From a checkpoint of a small transformer trained on Wikipedia.
Architecture: LayerNorm before each block, learned positions, tied embeddings, normalized queries and keys.
Each number is 128 + 32 x the weight over its row's rms, rounded and kept within 0 to 255. Layers, rows and columns count from 0. The size above them is the row's rms in percent of the matrix's.

# layer 8 attention output (transposed), 224x224, rms 0.135, rows 21-31, columns 56-111
size [ 90 105 104 102 104 101 104  94 102 103 101]
[[149 121 162 106 169  88  74 124  99 193  95 122 128 117 159 114  71 100 126 152  91 159 126 219 170 178 164 102 127  97 133 118  84 140 136 110 110 154 106  73 142 110 100 172 178  83 196 115  91  92 133  94 109 149 109 156]
 [ 87 208 119  65 111  62 133 135 166  88 107 133 129 130 189 109 162 108 131  86 162 198 136 108  76 162 176  88 152 129  79 165 141 102 184 120 113 176 105 117 159 110 123 148 162 122 105  93  61 138 118 131 115 114 120  58]
 [144 157 114 142 102 139 152 169 168 186 123 126 128 121 119  85 129 211 147 116 131 146 149 149 129 161 188 136 175 151  85 115 114  76 108 170  94 150  87  99 188 174  99 122 170  78 126  97 113 106 124 133  80 119  95 143]
 [ 85 111 173  69 101 151 143  98 148 138 130 159 145 134 109 149 146 106  64 127 109 233  96 118 100  97 140 113 186 141 155  90  92  77 157 126 112 144 180 199 114 161  67 181 100 113 155 135  96 151 136  93 136 144 130 117]
 [158 153 107 126 164 136 128 163 107 157 180 155  90 140 107 135  88 133 120 119 112  91 106 121  94 139 156 154 116 145  95 133 135 100 144  62  97  55  99 147 116 138  96 184 166  56 132 160 167 161 170 138 153  77  62 177]
 [126 113 164 146 103 101  59 142  77 190 186 140 135 151 154 147  64  96 198 126 143 132  93 140 120 108 162  92 155 103 120 143  80 167  87  99 105 124 162 180  64 146  91 137 127 112 136 141 132 139 120 149 110 131 167 153]
 [ 77 159 150  94  56 146  91 157 141 181 143 119 169 143 149 113  92 182  80  86  78 151  82 203 106 153 136 132  89 145 158 134 168 191 111  91  92 151 134 104 172 165 129 114 126 153 100 105 111 135 162 164 159 142 117  69]
 [159 137 108 138 160 138  93  49 185 109 185  83 143  95 116 180  91 118 112 149 166 150 144 112 104 118 114  72 114 108 114 140 145 166 137 127 132 133 105  73  96 101 116 113 119 100  81 158 118 164 126 104 123  31  96 161]
 [ 94 119 122 139  97  96 165 131 103 111 183 112 143 139 123 211 147 130 117 161 117 124  97  77  29  87 182 188 136 119 160 144  84 174  87 107 145  86 137 150 122 133 132 130  95 108 114  75 105 138  99 113 112 155 147 105]
 [146 185 112 115 112 142  83 132 149 136 101 162  92 115  86  85 176 178 161 103 102  87 193 152  95 155 105  78  82 112 135 125  88 101 204 117 121 156 132 142 147 173 127 181 140  94 118  93 150 191 106 167 136 122 162  97]
 [138 139 136 143 113 156 118 150  99 143 133 127 119 146  58 107 130 132  97 125 142 109 127 152 120 139 155 127 182 130 131 132 132 133 126 147 121 136 132  92 161 123 129 129 101 122 128 112 157 164  75 176 109 141 120 101]]
# layer 8 attention value, 224x224, rms 0.153, rows 22-31, columns 56-111
size [108  99 105 103 102 100  98 105 103  95]
[[117  71 171 120 130 105 142 109 194 155 142 152 130 154  85 177 111 161 127 118  81  85 121 147 149 132 173 142  93 115 157  81 160 110 132 144 151  54 130 198 155 100 120  84 173 156 107 142 144  92  95 128 149 116 132 155]
 [141 123 126 121 199 100 141 152 189 136 118 158 140 117 105 152 160 125 120 112 137 159  56 175 131 117 122 131 150 136 199 131 115 103 160  97 161 139 151 151 108 152 137 139 113 144 196 138 202 133  86 120 179 123  95 184]
 [ 90 159 105 170 133  65 106 140 102  86 115  90  91 155 109 115  73 149 108 147 113 113 148  61 163 115 122 179 116  61 116 137 144 176  81  81 111 118 159 109 131 117 192 132 212 135  96 124 190 128 118 101 137  62 156 108]
 [ 74  94 102 164 124 119 112 143 123 121 126 133 168 121 194 140 187 146 165 150 153  81 143  85 128 166 153 180 157  67 143 114 150 140 101 151 108 135 174 170  75  86 170 101  91 197 175  86  90 137 109 125 139 181 140 129]
 [ 92 140 172 110 122 171 119 126 144  56  91  93  96 143 102 138 142 146 116 128  83 116 144 144 133  36 113 152 103  75 129 136 183 114 166 159  91 154 116  28 125  93 102 126 121 127 104 110 138 144 149 188 158 118 119 152]
 [166 134  98 139 118 153 158 153 175 153 224 209  73  79 147 161 126 110 150 170 184 123 162  61 121 116  63 139 175  85 172 143  78 147  73 152 115 188 146 140 104 133  59 164 112 103 147 165 119 115  99  97 113 180 134 126]
 [144 110  56 143  92 122 119 157 116 149 107 100 136 135 188  73 145 117 132 117 122 194  86 118 112 122 179 140  62 128 137  98 177  85 120  64 138 111 113 181 154 151 169 116 129 115 142 120 121 108  86 106  88 203 144 118]
 [108 135 107 120  99 138 104 119  81 104 144 161 131 103  79  54 105 139 157 116 108  88 171 107 130 158 123  96 189  20  92 108 146  92 132 154 121 109 126 110  87 132 117 124 189 176 149 102 165 155 142 160 134 188 185 150]
 [108 111 117 114  73 123 190 124 140  98  96 175 126 176 124 122 178 159 115 130 131 143  47 167 189 134 138  95 137 113 193 160 123 174 100  76 132 184 195 129 165  67 131  92 157 117 178 188 128 135 103  85 187 108 195 134]
 [125 134 108 117 129 124 131 109 126 135  71 173 109 104 111 150 139 161  73 179  90  76 145 104 156 136 171 200 120 148 105  81 128 180  82 104 147 177 164  72 154 157  75  96 137 120 168 134 134 129  75  89 153 131 148 128]]
# layer 8 attention query, 224x224, rms 0.149, rows 32-49, columns 56-111
size [ 91 110 109 109 114  99  97 100 102 106 109  92 109 131 102 104 105 104]
[[133 102 179 135 152 133  89 177 150 161  99 150 164 110 122  90 122 139 147 173 116 160 161 187 100 178 155 174 127 124  93 117 132 139  79 126  94  60 132 107 171 130  91 107 117 167 124 175 118  63 121  94 108 136 183 138]
 [164 139 140 120  97 145 129 126 157 109 128  86 103  91  62  70 145 147 133 128 160 139 129 117 121 128 160 136 154 132 124 127  97 171  84 128 134 119 112 153  96 141  93 161  95 147 176  92  81  57 126  48 152 112 161 122]
 [ 80  82  90 104 164 105 126 139 157 143 166 125 107 146 107 111 132 192 102 118 126  89 118 161  93  92 118 134 140 138 101 112  94 101 164 112 106 166 168 160 125  80 171 138  93 170 165 100 104 100 127 137 204  91  79 107]
 [ 96 180 113 115 145 111 100  81 145 112  93 113 157 161 227 107 104 120 172  76 159 154  89 111 142 128  99 129  77 154 119 145  96  66 167 102  88 106 170 116 100 170 122 141 115 155 111 147 123 156  99 119  96 105  89 112]
 [133 163 134 170 158 152  93 177 124  58 115 104 163  87 108  75 138 137 119 119 161 124 105 115 125  82 200 126  98 148 140 105  94 193 110  81  92  96 135 120 152 119 121  49 152 160 156  95 125 139 109 149 205 134 173  75]
 [148 155 176 165 159  67  96 186 152 145 149 196  88  92 159 153  86 112  94 166 139  95 121  98 101 107 167 163 130 137  88 118 161 102 165 141  75 108 133 153 145 153  79 180 140 138 163 176 123 145 106 119 159 118 109  57]
 [152 170 124 101 189  71  93  91 102  64 140 115 108 135 134 175 179  97 141  94 162 185 142 131 128 135 125 109  98 125 131 131 140 122 144  86 110  58  86 114  96  93  56  86 137 142 177  98 115 126 122 133 163  80 154  94]
 [120 160 135 137 205  85 148  94 111 121 128 168 193 113 163  65 163 111 131  93 119 116 140  88  95  97 140 144 110 137  86 130 101 128  83 111 150 117  95 158  81 176 150  87 125  61 132 173 134 115 119  51 128 146 114 145]
 [113  60 141 112 165 112 140 146 132 145 198 195 132 127 100 146 125 129 123 117  75  71 171 120 142 120 132 172  98 157  81 116 102 104  99 123 105 127 128 171 129 124 130  89 107 141 148 176 125  82 105 166 224  89 150  92]
 [144 179  85  85 105 112 146 128 113  99 137 109 117 205 160 150 148 166 159 112 165 183  53  90 156 126  74 134 122 158 157 120 162 148 148 115 151  83  64  95  95  97 139  79 113 123  56 157 150 199 115 125  12 151 100 106]
 [113 150 107 159 123 120 146 115 169 147 167 147  69 114  87 138 156 110 127 176 140 100  66 133 123 180 103 157  86 181 202 119 111  77 185 146 109 159 138 181 102 107  99 108 160  82 184 140  80 111 177 150 107 127 137 135]
 [162 110  98 105 120 155 168 148 101  90  83 142 161 151 143 147 126 144 110 154 190 100 159 128 174  87 152 155 144  85 152 118 108 165  96 159 138 109  88  99 125 162 116 134 159 156 109 113 138  50  91 151 132  90 146 138]
 [115 112 131 112 159 134 169 137 130 116 106 178 137 152  98 110 183 166 181 149 153 113 151 161 136 134 170 106 139 147 158 131 107 201  80 133 135 183 230 128 167  85 144 136 145 112  88 150 106  60 109 120 158 156 221 100]
 [ 73 107 122 117 156 140 151 131 186  80 132 122 150 106 162  86 158 153 130 119 123 127 101 107 174  95 130 112 145  66 163 102 122 145 127 177  81  92 153 106 136 140 184  87 138  81 161  82 131  86 135 144 214 136 157 113]
 [ 66  37 100 144 134 115  92 114 211 142 125 112  88 142 103 110 159  79 113  78  92  88 198 153 153 108 177 145 176 131 164 118 149 177 115 116  98 145 135 169 134 197 122 169 103  53 161  91 164  66 142 149 181 147 167 133]
 [107  79 132 151 112 154 142 124 129 131 104  91 115  58 144 124 154  98 145 169 103 180  87 168 144 137 144  77  82 111 116 136  75 124 105 120 111 128  78 141 157 150 138  84 136 168  90 153 132 159 134 166 113 153 127 120]
 [126 139 178 180 160 140  78 101 131 137 157 181 120  96 125 118 145 161 146  79 121  79 147 149 132 133 156 144 159 156 128 117 125 100 115 183 104 136  99 170 127 150 172 187 107 189 141 104 142  42 144  77 137 132 100  83]
 [109 135 149 141 149  81 111 200 123 155 169 121 159 163  75 101 134 157 114  99 136  80 154 153 171 133 172 120 170 123  91 184 135  78 127 138  80 180 124  77 179  86 150 129 126 124 117  86 128 126 149 120  86 151 147  46]]
# layer 8 attention key, 224x224, rms 0.153, rows 32-48, columns 56-111
size [111  99 100 115 107 113 119 107 104 112 110 105 109 111 112 112 102]
[[ 90  98 121 129 157 115 113 121 149 120  77  94 114  93 132 105 124 161 146 128 135 119 214 154 132 110 191 169 163 163 150 150 164 131 128 104 145  58 139  92 114 101 144 126 152  99 161 173 124  94 105 122 109 140 155 107]
 [134 136 120 129 116 129 115  99 104 136 148  97 116  81 119 108 146 101  74 121 145 117 166  94 103 173 153 107 147 132 128  89  59 119 120 127 123 179  89 169 102 157  82 107 124 168 165  71 140  52 151 132 129  98 157 126]
 [127 114 121 106 139 154 139 109 146 122 137 123 110 146 146 168 134 105 105  90 157 155  83 135 140 115 134 130  66 148  89 102  90 111  90 134  49 172 173 154 145  79 178 127  75 135  97 102 111  79 111 152 132 138  62 157]
 [111 157 171 113 101 117  98 103 141  72 123 167 206 161 117 112 101 172 154 108 114 131 148  98 120 147 144  94  45 196  80 127 160 118 171 140  89  93 140 111  85 118  92 147 116 134 126  93  99  90 128 111 107 120 152 155]
 [115 159  77 114 162  83  67 150 148 128 151 119 142 101 120  76 113 130 115 131 151 137 104 156  79 158 163 151  83 186 131 135 152 136 163  95  90 142 107 187 148 110 102 141 129 104 113 139 124 143 159 140 200 194 169 123]
 [126  71 142 125 172  74  68 172 121 161 135 167 123  98  89 142 112 123  98 123  77  92  94  70 143 111 155  99 174 128 151 103 188 134 156 140  83 144 131 149 126  84 151 139 171  99 112 130 124 153 101 164 136  90 164 123]
 [ 57 176 136 102 180 117  96  55 132 107 128 124 115  90 115 109 201 106 171  91 203 170 101  94 134 131 131  94 124 188 105  99 145 123 119  97  79 140  90 185 131  93  95  85 191 137 141 120  89 166 166 172 163 121 160 136]
 [102 194 125 108 161  71 128 135 125 110 132 119 184  63 164  58 153  68 102  98  98 132 127 121 109 156  94 145 115 153 124 102 144 132 123 148 111 137 163 105 113 124  99 137 112  86 100 146 156 143 132 121 135 164 118 166]
 [ 81 165 120  92  99 121 101 168 122 112 174 147 134  95 164 164  94 119 208 120 111 120 167 156 119 112 168 158  85 123  88 119 113  88  98  98  93 104 117 126 143 164 160 114 100 113 204 137 143  80 126 182 133 120 185  87]
 [161 116 100 132 155 126  92 101 103 122 125 122 116 169 144  76 126 158 150 126 115 166  57 126 144 119 100 116 183 125 114 167 127 169 134  85 117  84  71  87  99 105 126 139 156 127 138 166 106 185 104 173 109 147  93  76]
 [168 118 119 180 135 132 104 169 171 132 184 134  71 115  80 130 166  52  80 142 136 159  82 115 109 114 155 148 135 162 179  70 121 112 105 117  94 158 113 175 109  86  99 169 162  97 130 111 135 165 127 117 113  81 124 101]
 [161 112 103  85 116 142 146 136  70 141 115 150 125 128 151 132 127 103  92 102 124 126 115 150 209 141 144 165 169 157 185 125 183  99  85 135 119 129 131 115  70 113  68 161 179  78 159 137 149 150 163 133 170  74 152 142]
 [163 116 173 179 135  80 140 164 150 141 130 112 110  66 140 156 163 135 199 132  72 168  88 174 119 105 104 123 121 123 108 114 146 191 205 161 122 141 162 168 154  76 144 156 128 170  86 135  84 118 119 116 144 124 164  81]
 [125  52 100  80 100 116 152 151 166 107  93 135 101 139 203  85 143 102 174 192 123 136 131 122 101  52 116 131 143 153 155 154 155 126 145 165  91 119  98  64  84 145 142 153 130 162 117 116 131 149 105  46 147 213 122 136]
 [108 127  99 155 136 142 134  64 192 136 125 125  59  93  62 107 138  67 106  76 106 101 195  90 159 140 152 103 175 194 135 130 159 169 140 142 178 145 154 167 172 130 165 172 124  76 157  93 180  79 153 126 163 120 117 102]
 [113  61  97 124 118 144 106 135 114 163 187  49  90  75 148 170 104  82 134 138 106 142 154 143 120 103 157 103 122 142 204 114  90 131 145  91 130  95  66 122 137 153 130  39 130 164  86 146 137 121 159 149 136 138 101  66]
 [ 92 139 164 152 177  80 100  90 186 108 114 112 131 163 149 106 123  96 106 128 169 139 133 220 138 136 124 157 147 111 140 107  88  84 109 170 161 147 132 143 128 142 117 177 124  91  75 147 160  23 100 180 166 128 107 108]]